Each number is 128 + 24 x the weight over its row's rms, rounded and kept within 0 to 255. Layers, rows and columns count from 0. Numbers have three digits each. The size before them is the row's rms in percent of the matrix's.

# layer 11 MLP up, 512x128, rms 0.0983, rows 0-108, columns 0-127
109:104124138148107121146105126135106159125128140141089126147113093129127114092090164178138154092121118131104120155124144138089147092132087155128124142172079110130072129136114125145131131118131171138095124146085146130156142116094149122125150121137136144152135147133131080134186153107097135149158104085139135182129157113133133169121135153172121128147070118109116125075161092122134152115113
102:136094122126112109141134119172116139134111128165140089112151159105144119137132090105170149140114122101119110114097165152158129115176079114128073143103117115088140143121142147131101147160090158153116098163130165088157105129132118103134084147109106136094146105113129150140114141130152114113177097135147158137122133112178146142166115156152130107130106200150090153110142141115112103111142
097:086137146196127144110135094157111146143102154151097110156128132109144129115119116147144149134113125123181121072177129131162123112115128088127113117128125148148119159131135162115148089112093161128162129145123179099152110116153114081115108065107139137124177110104111137101134142179133119081089083111112122117117136132121097138166129138139094126126131155139155103153131125120145169126106
093:163147156130135151184127149150132130107126124101159152094110124127107130106085106122085099159163117134075103135095083143138154115106163155113137185112125170139113145114136102155090129096134122138166147127082160149118140098121128143116166164137118103129139122117116139117129124129091141084114154120155152152126181114126105159113118084171104168153114122160118116123144145129120098091114
102:135137083110128093119097096154119098145116131163126092114135129137149105097099149109179124123186155113148164114112129158118132154124147128089122135172144118071143158125123131127115134135141114134145120178123165145146180102149125122130161074134094118130098117159092107146123127107114108137151111156102130137115152092140165093106165129152129150129083172148163095148103146092134154128123
105:117101113083125149135132088114153137133150125119116112107142156131154125117136117108117154168169138118110124097167099158098112070167111165155116075167081103111160153109108150121125187142141132122148129127154110112094136115174097083120111136134124099090167153181098103125108123119130108167123158155136119111106145133130136132131114166156136139140128170113097110141132110158111139161146
102:117131114163183137135134113127119102114140142106141146134152115120178130132099121137121090140205096140133138133138141160121113151100132132080095130140143132124127156131117148115128092101159104135103161120113167133150138134165140134139167110091103070113097118126167150160063150116143111146142096095117152122144120151144100106097137131095102150133161138123052123141130115138127171132141
111:150114102144121153140146136097130127129134138157151171140111164173166135116108138122160161141158029101151120123139151108084145103137124128088129120157115144151147087100130130116127129136139129116119110119096160131119143132153118111101153134116127118130146117130134148140112123062173116128149138093140157105139135139133162125128107176131089175143147078124108108130085098123092073135140
109:130135104147142163148118105173111144132145098154101114131094126138095163120124131167108160133149157112112169121108141144154131134170132089122155131149138136156134134084128121117083133107153110127134097106108098160118119130133152167162172147112145141113139122103107121132074172141157081112139139113144134170143096149153162113093132137073108118119088152082164159111135129141133137105072
092:147117116170116089079139143126095116166165151130109161181128148110107122128095117158140141113155152150133151162124100144119155093199127164163137079103117109114159183148125155119086186128129139139134115133126105158136104137135144154150124114100121098136111126111155113114127137107110107101122094140132171130125120102086111108159110096161138140112121130124109169138124081121151138150142
100:147176126114117148128119146109119137128122182119134097129141150156130098144133175098103142141147132151123097090148136118125130173116119129130137108183102120097158142145107089136115113120113168109186126116102153101122117108171099140082137115127147135107137146128065150139075125128125124149177125132099123143165152159102091131180105136124133154130087093111115140130128110107128091106171
119:139150121121164154095155130073086106151098124152090131119171151146130101154138102162099104134085128112118135096084118147140143162159093138119070114122154111153143113182192121101161143125122166106130127161146129109132106123137160129107090138162113146112137133142121113159170072118155152100177116102106098124128119159120133132122123147111095122117121151150123117125139125112120135160149
097:109102113169154129117099140143075139126123136122137142073152129094123122111100138130152122100152128105138130137149167147137107114166108085167097145115153129130154131108119114168156152125159121118119071099142122103109123139102135118151140134128138108135161114140149117133118144150081147130145158103145162072164134167131128186103093117130120158119072133090131124073096138137130173148097
098:166141159111117158143116129123096135097154117115105155119127135161128143129131143150131102086143145112137088109163117084100130133151115095122081138160137148135128161111128109082069143122150130116142155177137143108085138104171102143106137097154123108165123166149118158113181113170100131090159120123104111153111147133168144134120095122083137143117082161084134121103110154151141130131129
104:123133118154152156115125110177095131085121139081124097134142169129127131116101135132164122106101134116098135103144094099089126127092161100112138120133122077109155184147099143132146104131113089128128147119108151078121155148139094144172129114128137102131117129127153141114141108062137146141098159128154141145109103099100127110177135172159067127110127157146168124101114128156154134141134
084:105167130109133145109142142141157152130075139102138109095132124083154147124122122125101130111150130152115142126108137103130115086127134137135169170119098152151155090155102130142141178157167096126132118141121130127122132165126149132095111145071119144126098166114082161126132154205131186141110124101118152129124085106056122107133108111102134144162137152125149135121148137122127098121154
097:105088121127163153127099163118102160177119140110113129089115121107125145121124135120121167113159142100129148120101084138143150144122121166130163122110150117086131140117121150150121108085141134168141145129114153116138155120159078140122095144110087099120173101179108126202098151152136111166126122143059135136129089148148154102120110149100134096130122131104126125123137099126146134083150
105:143109139114107094103129128113109099143116150140137110163108146161132121131108116100107118124159120137139159148106145092106118130146131126115101128113091145148117190122072101151152143188117166128105119128147173150092145150134110166113121151141131121103168166131095167157096098104128168148159089103115154101118166101117114117090119121139130113094137182100162144099159117143094146142140
090:128126149173161136157145098146120122093115144117118132107145092090105174084160157153112155120161085151112128145115140141095108146148145154123127100124177102117132115106154141100121088109102116143086136120141108099108100125149137150154127163118133097101137076181146172133133120170091120114162150137129089140137121097112119173121167130102125102124121145149144126121124170144085127107096
095:139080145162111148139162117129168150129137115173103159097120124088127157106131133161079114129133136143131159124146182112147158110161125111103101143143078124158154140130134120104133137139133143098164140141114136135127088120127132105111137093129069131125177154158119151138135177101095144144108178140109118129109160133121109113142113107147098119113117057126139155105112151130123066124152
087:140131147138095143155142114119138119083161109120108148118137127079113138115122142122151180111115114151115145141118113130168153074153135115141116122092117176164175165125108164157131127134157129139137097156152157116132111107132112156119100064142074119171117162160115152140116085111123166118146127121120111133139084127128098154092113128159110153135144119190120133132093122135134133093084
104:155132121118141102152092090108091158153143165136149109110134132128141120130117156145080141139179101111134145120135133109125115098150172124144128136150112114139175127102128079112141088124132107196131112100132096140117164084136141129131095139147122092124141107103109147137085159101160147155153162116054124123118149143118107153117112088121123117152065113119176141148145128139118133129148
094:138156116126123158180157092135208149155159154188128086128139104116157105104141126127078144133137115101108146102114134121105121084132145085092116119079127135127130154112147152167148103121121149123136157167089108111114118113131129137108151108116133109109111125129120109107115135095068135118167146098118118100124132122105172132119158129140108162132144090102093125163101155156129119143115
105:091154146141168135154136107153185136154122128143087113076095170113201117143088138117154131109120118144128138110108118119135139145132136123126133139143127133110149159131114157086134156106112148118098111155107161104140106161133142136148142093137150118116120086099148095118083113127134127136114125148138124103152140107169122135112169107130100112152064193103114081089149142139104147138113
089:061191111111106173157133129110117127110080155115096119137154147160138113118119133170108130108124143113126124137106132147159101147137074070143162104125094092160124111097110117132120122086137131157108129143137142133152154149115131106139087149120089129143127111114176131142129152156147152121145108141112116099186159178112103139111123162109170110133135093130101114158123132122123134122165
088:113088087130155149148129107088168124153135108157155137124132145107103092132150119148121166127118129143167115129158137143136148145132140093120118090135146103121147102145162102119154146134090088145123111103148152124125171139127080114106127105107165110134135116112109130122092146122097123120135129122108169155081146125102145117120151158115148131204138129138065111132172061156141099145161
106:077130115139102104134135141134160129134120161122111122137125146080109117076112134165102141090128144118129158103120130155149129102191098072183135101136108139132122114157137160114142139096114111122149147130153161120135095098183131110104106142103134128108119143129099122124109137099145120138135093144146155135129140085106134172084115163151110155161124161101148189095129132109142154089112
095:128125138147105125126098152123116108136147120130086142152069154116139116102124154167070128118142157126122064132107146113166124107143072149143161115105097132125142125084135141119140150111133088116139097122130147151152181169162166129164168130092080142105135171101131164125150155101133127096132108140138165106127121142132132120096120122123140129117114110124071176149134137145091116140132
075:166114150117155105126125066131150086092115125111126173106124134137087179081069138103128116125161111134146121120144152086160148128136157128115147167145106143173147143090142146128127191151153131104152101078147129134137144083102156128094150119140091117121111129122135163119175146138113133103120108121090136103090123123136163126096140137114147125120170121100123120144153134122117109145109
109:169166080108110150117099130114163125124107101119109109107147123101111156149091130153155125100145112108078131080104105134171142122107111126130150131145119130125161140115144168122159140134130141146127096095130111116128156130136161176107132112116141076078114158103126130149172145139137169085128166099121172123115151179160126090122076150131118100141117123093135148141119107150159116112151
098:106105168130152154163115125169124112134147119133158135122103148148143154123106173137137151146102137125146099085103146143145123121148107116071111118120090094138116154085144108170157106132125089087138111169104109146112139139119175132148159101101102119132130142148126119101099129092091121076122117135144139102140113143134121151119115138150092167062133108128134140140146165130076096144178
083:115110162121145135159195118069145152109125146121099126127072127126102115106091106146132173091124118140107127136100106159090144137123159078119117124093116126138163144129109088088161119141134184108115132174114145153113121105163082101123161111129155140107130133127167133157150135141117129127111143152109115108117104177183126127131133127140126117119136127180166091135124153105121149124132
098:059116097145133142102148124122118097170101119116134181177165136130126112148135128136113096117167121123147091110119156121110141110156105107138105120174113155152132137148140121095134134116108120144132121067148109153147122135122101149115119139086155118140180127163124127109111161148119128113105113133108140128113164170100062155150083134143157153159117158124115139150103107119132126139062
110:134139166144129163160145153119147124177125168131138127115174160121179150105104124119149143128115106162112138122144131129117115109134142139128083101120161109089153135101185096110119145141145108126111114113122126078136151131129150088109080104104127089179090154150171129140144121128153113106162124106114126149073130123157116142113157133119089119188121097128137145130143095106106084152121
089:160136121170117144163126130124104119139152113140128095103155125124141149078122148092168131133136180138160128126091104152109122121140111112156144159116138149128141133135138116161153115126108090162117134165147129114121107178132152169136081169110151152105148097118126105120143075103128150093077144129159145164083116111113113140115125150118100122118170173138143124132111133108119051091124
099:110204134156171145150139137145119122145138132102172145072152130116140172129126107130118142139126098110140130131139134161117105110100121126119119106132137119111161105152107125120155135105128138107146154138068143157181122143099122130178144144122082105112109110127105097113122171119102094098128103139102137190078135140105113127054156127152127111095145137129133143159152146127110137107117
092:147081164144138114155130145116121086129091113149100123144101151088146129104132109105130094163122139150125123121155151147184147099179114160112150128126101190101180123128120103171140156108127120131110110155149126133137140131139112127123127126146112160132101112096108093119134146147119164098077145130142132160087137120095100122119108141146151091157164150079139177148092125146118108130162
113:141113116107134106119151132150119134048121136129120124127141149171141151139141109132109172129103133150097098162097129153127091093160130145164139163141088150128139180135121129135100168124146153095138107162121114137143099132148111133119175077092099130130088110071093164133119135155130109110126107115160093113130198137123114138119148148104122148168111116140125159121118095132131106140101
105:153109113130194161131177137125100146106150112151127146125166106145065126121086131096092158105173114134102156123137090178153141142142166107117117132117119118113121133101105101147136108147138149124114131101079115102146091137150143119118145167115073087130092098097100127115125124160127137122148117127133117147162133164122112127124147116131140152179109139089106132094154128127152180138142
099:122127152094119119134103150172095148094133099101117135111142127115146109155105146156127133102153103115132085118106111167118107129157074150120195174151114136138130102165137125137114156155130109116119120114141103118135153140155091157147126134138130104147103116157118161146135116121131171076100138112092133135144088147182119155181123139147157126125131141117171124120121072171131087104098
096:147135156117106143079164096118164118136140103140160112122126133124130101129111141128115128119102117135162080127124139173171125118120160186099133144128116142094177128139088197152137128111147113163141132117142115133148149091121122129139079122164188128172101101111157149112090144116092116112126100097103154162115118129084124131124141145123128156168113163105125099116134111145147100098106
092:155144113175123164154091097176142089133156169100156090145102111185099137100111108168114146131154134113110104136118134104154122151124141099119099138160104130135104114109097141117138146137119151149188115139069165087105123115131108135141162148108137130156126129163097100164121124106174143108111133099113126115144112122131117108107125151114151106123186153107109107146115168155111132104123
098:144101148135127161159122144121119155139121137130137129131144110144146086096148150133126133141159174099154113112131158087114097134073150101136132137144076104114110129138101134130182096090145114113164150140122128131142093101144116102110176119143095155157132148155101155124111165156132167166105150135115138141098145092138072114120149101117088095121095111142175102159114136086111118159111
085:135141165120147159150127120109127133112139125153183063119121123129103144141067125177111119151120115153151119156087131102120156148156150114123114163107128096113095125113097124121147159160108138155113141158147117140128180122118156115126165157111103127111131111082147099173119181152155111117127116189128149147148153130108089108135124089095123149123111148140093109098140144122132077130128
096:128147099160124108167096129092134144164126117112109119098193136132141148134140096162132129166100127105116129142109123100136138099182133097119105132125125072121116125112151132115132135086135159137122164163108123143176108153115076119100141132177115157173171102129133106108189125152118137128117097129154155126134105179106112101121101093141150128142124126119141113106092108142124138180114
097:105155120140118149143089149162114140092092147101150142095162165144131110139113138127155122137114137113068065155123088129137129128144191164156110167116116170103152147132144113141136138133129132120118109152148155171129140099154114109138133127108170125114149167117068128114128123100087101132115095104133154140125117137138165135091101121095167161122121128126109102090133118149080123108163
102:112119103101161134119152128082106155106112131193153144119131138130119153099137112137152161094090142145166130158102147113137120127125132091128148127143126074152144157101107105091111134123137117157153141191122109099126118150151086148113095168118121128123120125105144117108101186143094108154159147096125125164156142112104114123122143079161128136178117169122132121095118117141149078118151
115:127160119113061151126133136135148093138113132112123118124119120136091140117088120170152140119123109152129106163133119072094079133153158156126105112114158140119135139152106102105143146096151146129140165092088178146096125160120124140171137119137132077163105146136109165152147128112123143141122128115110168132074120157111137127135146148115110131176137136109151135075144117162172166118087
111:128160151142061134119097179123135116163113149134144102127132139122179115114096150099117118134146129136122098127139179118135140104194138100141095086164142150092172137073156106070121168129127107097141110156143129142110122107128130105121166119158108118150107119151094118138138160172085100127127156110114114130159117125170155144138113143118114104114123150124124110115085114135131114110101
089:142144130120106142134131136177149079169093141171140154125130151152120151087090131125129145120111120112167103131130151115127143123153120122081135156146157109147139129095110140170121118136174153134066120112098117128127146168128126122134093117113099181113125134140106146111100127116096139128141081118085145105076131161058147133154121149132127104141074150131121141160125134183150137123123
099:150079123109147125185127117131117128143160111147098139100125142114142136120136104149123100122181122095134106112115146128158082087159149106168129136092118112107103160110105097131113140135100093135182145116125145111134179140108134127148146137166114126133134104137140103116129117096156147129127089088102110155068094148169107127106115115126170102142131129144116078159139103143124192147120
095:119109112127117165167081115128152127114107151110109120108168133132123071120095093100125109127133113088120121093114144159168105157126149096157152136157129161147156147140113168142118126113158128166131094116085137094129091114107127150110143100117091155119145095102133074140108102105143134142147103151142138146164133177125133131102107146137186159162148151153138129150151112090135101088125
102:135148138147167143086106108120135147107149133153112147097118145106104143119098118115137155084109052088098166117100138119092133119129170178164125145123104160108104140150100155133110140156127154101124111153126131154132146139134082149148143165154115139119141101199139140152073098134112129118132097116102132133150107119136098123127144135143151104160111152111111132186139110136173149123121
102:121117093135164137118128111102119136152142134120172151124143134119141135114094098144098111134118132094138141127131125073139160114076109159117105107119128094143138139137169114133198143119139122110077182145142123091159087123128197111143155156121110124169151108136099103138149136128163124109111095092096110165163127132132123146098113107150115146123111121119102100109131125180134107163169
083:082146133143148183123137139128116160093157140115144124127085128084082126151151141169163129110155105118138147089118118113135139144097122111154090139112142104161116147155145126138110151129116112142153129131103130137142118086165099098133160122151088090114087139146130124140153134103145130142096120054119116110151148057090112136133147115125116128151157119128173124081130150158145128157164
088:137156113155128191096109127129198153108176121128141131135125110137113147096139173087152148089100152147100114124152111120089119082164155074125122120153081145119138105130124109106124124093175161127129124154140116106124164144088152131153122125126088136100125116077138140121163131152121133154115123085109130109107100095131112154131098130099150133123149120120119161142152156148112161107113
114:175146141102089152123120158107155117152110110131100139078143136127159130165091186144106157076110114121081100115134101103153181147120075113130082127171118099133148131127125095151144122158149143124113131112110135103173117114129145153164109096141144126115128097098139141159182151086126145117142119105108088130116098115130091117143131170100147138135112117155129127131165145134133139141113
109:142106109113151137138142159099142141199140126118142098103140177174131165107145141153151128112152130131146114076144117135102145123095109111124119107152094129119144104138109135137123122161087165162133128148130166102134130123105169131150173093119144100130113107118125121148149121152103137115095102124058094124131088119145061173111128171173119119122104142133144151105111155114121154120109
085:111107175158152137129124140106159143150097114162138139195085147157139093131132088164152129135115109099147070117151120143101112102139078125127104114131106121149129146137090140114145135121090120156132121127124144077103074137169087107147125161127123140129145142123095122155127128174120160118155133151107176115112121102109143151130121125106140105125096094109117161174129084134172132130137
114:097121105147157137141164117120143162131123152133087147114127132171119108106126140146126129122146102114128103138086079114091099136132153130146101128107109102098168124191163142143102153110135150134132124149109094145124113087132167133174154151147097120172115112165180102088144145127141185137132067107123121139140143149155124114158111114102139134090109138100122144123132100162112156157093
104:108144118126116142153142132143110196160087120158148144097137112143123145081108113117107146106116122134144089132093135111141114161085128135172121082152169085110177161149117151136107141127116118129133104157126127118116107151129123106101115090123119086191149117096145128148145164146082123120084096126101162146128112102116102123151144103076097125157138127121135125112122115141122125185108
097:105139173137120134100125155137107112126103092185146175152137186102057093132161125168119154127150124050134142165107109080123109139153152129079163120090146106092172161116118167099115132121150124153124121110125137126113102133130121128129148125148088138147114147123101138089163131125144145133150108152125120117122080139125144110130136138124135152136113099135131150121154103129109136096116
096:133123151186119178116154124127157117145127129070128117179121121143096095149091124149141144111100105122113102154083105118105115153178136100104109123115095099169124136115124134108116098127148153130147135160142102150207093151170182096105116141127097136131128135123099136129125139163118161152102145123113144082153111138124108128135124126113089094112103110107138127128137163131125148087112
094:135122086162145115108114135137142114162131112101146150146106108145145139170131121138124156145118137105089083117104111135114144151137111078120105099133155132091161145148115136175102128149117102176153139094146106110136070113160135143136155127105116123115087112127152179155103123130136147150129133122102138149186125077164065140114142142114154083120165133139128130113100134169118090133099
097:186148161110135084145139139135110130078122141162096145099133146085192143084099158143157144091112169102162131125117153133144088136131107136122150107127129130118156138147126165120134132107128112174114179120115133099206102112136132091112147122134097113132130139123111113136170129155117129157108115112170131138140175127133101155138130129115135108168117142083109107102131118111112119158118
099:125087092119149147146082101136105152112139139111182154116122131121165114149127128150160180134128136149146159127109131137129129120165137081126125109103106121087147116159125124188159143121119118190108088144084118126146116120140136132145158114176154112103093083130155113099068117135130117134154117171097111158160128113157080144093117155126129130098142122139117131133124106159130124145161
103:157116129112148142156142117133091126144121175117107095126111148177130077097065146170160123168107098141172123139132139131119073128125135128135141122204128129177122099140128116133119113107154080112110119113154159148125111146119118168110141101131116122149078122107142172108139132114154149108126094107119123098117108114106154149145153116109107145076139155131144125135125119179129096109145
111:110121143095168118112111165100124170136086162073081095142162162129111149108134120139095134075111132126132118110122172106174108141175115187109142135119111114149121098105131152116101174100121150135109135144112145115131099088136134140140098126153095120137125147133087092113118152120148121109117150111169084117161147141146133142148117168110157135132124117137086084135148121155104149150117
096:135162117138149098162149123123092189125137096162144144153136147137128088119118128162141101130105151125132091097131114140120190131141108145113138164126109117138180141095064128151129126083114139108135105088125134113121154169118163114133095088169125109139094140131104099123128102127146140087146112105139128127131110092147148121137107149121126159125131169166090138169147175133126085164132
102:151185125120119131111122117128158141172166128121094102138114095093121124115126127135166152131155097144139111113135120145109147123152163096124151148111111155069136173109086100157127156138150154150155155125127151109124147137117116207110086075166118132091090087135133132143096149126139109143107139138082136154134173138095137100137117122155143136099132131146144121133128099088155118100116
096:126144107124158157166129159130144141126126163172128133134121130113113136097101113128131143119107119094084179146152113131114156126108182098155164099110117117101134169115117096149138102146079130140111116125129154094129152171119086126133132148098129103106157138150092153115093132131165108151091135123099138157189108109151097092164111152104125167126073136132097136149140149147089103140124
116:105141142150132095162115161124136173149088167097133163075116135164135105110067165125137088118144108136121129118080155118139135120131117131159093120154154140128155155129148092131150124092157132112189118117114105106123132128107174110141114102188156094110132121076126123153121100151182131127138148128115128150162154105120137148106127124116135137128137139152108094126097127143147086118091
107:170137138134137094160134091142142114104135160139115157115136136121086122125117167135118121141107089144101112116162130162132123093138154095153140139110110142116121153135128126171122148133117136094116128128150091112166182104145124164073089119116090112118156140127124166089165141122097101147170123111151101132189131143114120128143126150101097149122121119124150061138129074156148098171141
102:096128145181114116134132094127139129130161120104098122117117140096159086114107077102144158114110121112131115089102118130157152122095194154141147189133135117086150146088133090138160151149113123128081145127126085149118147130123146160127130155117092141134115140134121142148128096114153151126117175089107118140145098149094113121129121111097156170154153163138162113138114120175136114093156
093:158158126134138122135108103133111096155123125152126147146134151149133116104148125118143156138133074091117108129091151115131209111112119079083140127062126123136141115134147119139185139108167144090139107137132143118134142142108095126138139117085120117147131141152167171141096142134121116189105123155103155168094109097156113130148115115101137118133158145164148096121125071105132141132105
095:056112124116137125076172147115131120132094157141139114108100099126114181118167112158110128126137119139148123060123133112131093150135125130101107120139112137122138145152113134156109159099136133123169155146093135110130099091139148145155137107137129102147108093134163168099101134164094111120112176148144092098123113113115111116107168112162161175107127140129130142109178118102113166101137
107:102132145124096174123115134144141090149145144062126142144160129127140131139118122111160138109110131102142147082130086113109144151155153133114111118123110146118147137159154142125144144109182107094138099085139110131129118126164106145141116148089166123084125146109087157141102076171138129118144122113151125160078161136057122151113093136118136084122132120150175115141123119175118101138113
093:136155112141124145102158091132124097125159167164117115086115109147130138131098174128120138099106159076161118136105127138157175119133101124166109141119143108132120093178106150133114110158126115142162167117118141118093163139123134123149142107138083123084095104119126146166098184166084134070123126114092101134150108106164120129119093159173111137147144131139100148109109122125132147128127
092:090100102119151108105131129104141087129106123108169117101119158112150155135162098106089127131117136065135156104167138116108139079157147165115149132124121181107143147133104108095145139104150145129095138129112138148136190133149143091171109144138111154158171095123146121132147161150155115107149149120155105169151149103108095115122125138139137182163109149139106133123102093132123109107106
095:119162135135134135147191137068120103124120093140073156134126130110075119108109127132142118117160156124127094137071120138132109108138118103113122138115076129136125117120125089128162121103155120170129157170154130105094121116102143152136157138091100141139130150155127110121146128162157094076154138168133113111106168121131156177132118131148127101121171142079141126136136108132166114086150
113:119130143136136132149143131133094148144149100141122133123152112130099159109079125155173126073135153152112122147124173178122091154144146159179118128134104112095147149093152117124131137114141157136108131132118096095141087097107118150123154147091115111131114134142097128144127143115178109160116135102129160095090074108130133092144143136137110080121111151125085061157144147139093112122165
101:127165113143176112155132139106149093088084142100120132136124153127131105125112165146155155130109130120125133139102105172096141145128152173115167155115138073119132129125091126143156120156143111113112127154118122072128088122134145118136113126152165143126136103149113119124130109122084143134113133166127151160150123170097058139108135152105156072172144095128146109112117152141097072126151
097:143123106170093157130122128135109159139115166133143151143142103148104149130135139169098128122126093065126110111174154152124167082131152097167151145119096148102147098084145118137103127090133190110156119112134119135111089155122149117113109096135101143105129140131177164171141157174118078107107123126123138085118143104118100156099086151117142134122134119124137160147112148105115129129126
104:089152106100097126119169129123126131176138146144108121126130141106097100124124155140112142092126120101110120141151105138082133130137107171134176099151125133111150137117142144116123138117182123123219110150134116120150126124128136169104121174101144122124146099143138162072117112122122090105113106149123126132087125118129163099160155146136112150137125141078121132062138132144152180093134
099:156110091151134151107157159113133140139174129123072104148154166139067155109115153108145144107144124083151146119140133122157132138117103157113111120119073081158151158126126115153160137086104100142131153150106128111127136112095149126127143120122173132182124120155094141177093127128161125126133080121158122120170146108114126080107144163142091133108153120143104129094134140115108104113134
100:105120139108087167135151108169098128140110098119133147101124151131142107125107144147103191129128104134104140133146134132113148149143123142134126130126161106120123200093071148105136113095119104119122119100137139124084117127137132156172129139123097129106167128110128165127076120114116098142100076185136114122152121129101132170078136164111102162139116134130171139106169098129151097140152
096:107159091101160169154181139078134089129133095138116152123121138099145141129135136138151172105143092114117171137098138131129116162088131079081137167094088139115163126089119143178108123147158121150124136153159084098064094128124109145114141131119121129133178144124107138122149116152138140103140126151132089134107119153128121133110154143096111112164113131130110117141087130160132111151135
104:126131105165088168108104084122133140087116104158087162110114108119144128139155104130148090135144134116125128114124136173134135142143141070113143138175108131138150126111126088115187133140155135134131141128133117131134137151114183136125156129136142115103116170111133164074110140114107128119171097107146189135138146113147092148072126131079097106145112129118168139122135174136140118116083
103:124164139152153117155141095098160137143068102129168157122086132119118176092133135091110134117127123103142159125110140090109120160129108079170136135130079120109146091098111092134103184093134136137119158109145146116145146141130106118164133143166112136162150118161117140150171149099153146148143108143113136128093155124124135083143123137117070112118143159111134099139094117140112154100147
087:108143169119122117141133114107152142137101089112119133107109151144126079102098125142143143151138144102105191116123103107094124085111135114121139168120127102140120121134135121144153115122165134152120176108109139128183160114142133133138123115130100123186139125135102124171100107162084177090075116142123149117098136136102119131125103113143142147137146127148156148162206139122117069101137
083:108178141095117151131121089105144096098118151141170114158151131120107136144153139140159166099148105115127076141081150095160149177136121126180127142129134137144129140139130102162105120090125115124148136136117146144115116167157148140088095110115151097133132103119141133104116137184156138118115073129142114131103152106169092173106111162143133140165128139091135115091097102087121117127104
090:162132129115137121120111114122098108110102141109130114110167129132141164111108132159130120157132160109142196134132121133114104120142128142127149187133138122165083114095118095100136172124156093158161134160134112153082131136142143137072159123093117098133070166168128129137133130136147129116082106122121116080139150114145094122082153156090138147111099113119085119149144119133131157151174
089:065135100163131121133128127131144125164080116150120146067139108112115177092088133126129138126153159133086121108084149120140148104129120118142091143147132104125108126106115145105155136136144148127121136108104110123158148187133139128155150159133122169108156138115146153091146083131092149150183140111177102139127080150118130094064123160137121146136097154125101138134144144120147147138129
101:183129118157155142113106175193147111182116137124097121159134096158117127115090168163133134126157102100113133122124112145129119098142084135132094107146122124099107147076136138135133107092117116125149147142108146161170122122168129102178116084145107091118095134130128134106114114092119163156124153134117178105117135130133125171135118151112126129154141109117134127129070083153125156137136
097:175103087096097140143113168115116160170152193126105103170123098125167162094113152136104163147135099095115126078129154116135113127158144112092150119146170099147126130110083116148134143097104143131126099110106095146140177076100114134102151118150151119149146100141108155132159096122128143139164117100118135140144106142131138117102156140167125130111126129138128127121089154134106097129164
094:149130131146149102139147130135099104110165142140101097163104109126137116164099054136112157133124118134134128109095168099119128156122125139164087149141082173152133165156131092121105131074117149107109159099139139143144119145154104143133157054086159131148098151135160108147135126110171106118104150120144131156109136122135104146165135138130087114121130163144128068120144112123144142118122
094:152098142104126135149107155125114137152111122143169103164136133136139140060146100128134125135155136145124132140108104110143128165169122128133128109131109126150121146125183087114162125148121140101163126142114167069105128160084157146121136140117112127104143063157104145086110119148148125130145092175102093116127185135167132139120100139145124153120081140110118108066145096118121122127101
098:136133081172094128128123131156085140160082148108136111056114108097122109122105127116125103145126098140145150149141120173121130146165133147132130126132137128125125135106155136116125135117138119137117168108112125106145150145157157131149142130152175168103128148129131118126157199106115098117152115082099154146079125119161105183085093130116123140145159153108103085114098163134096147112115
103:146122118134160151127164105176150090138133107102155120148140103175118141115112117095112116097141119144100099112102130143090137149156122117124095116170116159097171112069143142164125101094143153141152169085165144124181089121169126184094138142151170103131138157115129107119129167120114124122143132125168129115139131140165145120104099124106114139136086129124153115140090118161132116105107
106:145162126130131149088113128098130140168151148123085127160145126131136139122131100150091115159135120133096153158132136095131096062145138106073134155106124078172147132129108141147168087094149123150096162158156129105104144096114185154119161079124123112141129134126159139128151119140090151103130161131149114104135108106124122131113125149104124109106133132081124129143125127193107160140095
096:096158130136128121119162138156124189094151141101103140104130151152134124136145112119112104138208109166097145121092115130133130107139136138118087167107084153121141110158099154136123143124162115132102153097124143146117126153104116114087131130119094093143160106133119121152096216163127118100123150132114121145102094104133100084111147139177131125122125138132115156110122109145122082134156
088:162089076183090104108107149159115152092123120145159079145130100104145137092110134156132168100145092121180145128139133145100098103121118136121134133118149153129149138127146102151161138069128139135178132101116087127157119165133136147161158166119133145099153118145108150148161152109109124115144169148137152126124110097109121137102158128097126101095111134132157169149102121119152113099148
095:133143111110116123129140106085115140185150112098163131097102116118078128166077156096107175137119141089129108104109086077160163148148095149142128131192088156143161117151136158147153118114129127141138110166085132131158132131117125107144099118161137132141099149096095139184125136121108179073110124132129152154132110091152137130120140140128146131120115115122146091122135128108139123124137
102:127125110092117132119158153117159183108150134126118126096126143131122124131128104124108114122099163111115091134128129159104112143149127119133126140109146107096159113121166094137117121150197119063156120117100134138116095073130163092105125152113129137115128184091100164138152133135085122132100118106068137162140175127128067108155150151151143113134146126143129097098111132109139140105166
099:116125136127112188145158110130121117124105167134149109162116106120101182111121138132165174124112141111133109125099134106144136132094130124170144129100126148175158137125125121102140107145133117107160092124165207127076122127138143137099074109154098091145113117118133148148132103133112159169167133125140104133124106131080125132101112193136137152123105173130113106120151109120144085111114
087:135120127123062123154103154166121147141148130114094110109116157105133133103131137135131111101139023121157131174170140175112087145150109132105107111094106148105138149109161139147154170148134126149155137133115100118134121156129121114099112103110143088128142143115149120080123128150123162150162143120141169134160122096142165114124127156121137154126103110127143089092122111152115142096100
098:127120143128140123128150134154131115122079126099162125161110133124157146103124127104126108118114164095144116060129140130173142094117118105158115158127131138115138140073169129150119152108190142144098116124099134110153101083119091121118157129133116166141161148163118139129136129104144101120113152093140152122156118122116127160159103145170052072129081154126137118159134094116127112140150
082:107136102122143154102168149069150144172152147141097119155107126127114118102140119097138168131193128117094123110130123124115140136152089147154111181130142160138093117103100117131112144140152143129156165199105112075141139174123133138139151175146132146106152128111122106132100119115111122095121110152133081133106118132100132113130115087092164099111077145102098153123135108120122146127140
099:164124131122112149128158135135185112101141144108131147129110152079161086090103085128139062097099120137135079139123160150145139116113127130121170168133144127088137119128157146169148128125109144139116092164147101121104110121109097135109134105137114188124139137112083115124176145138129111140111145121165162164126124129107125147130106110086107119122115183155144134145156109148137172136094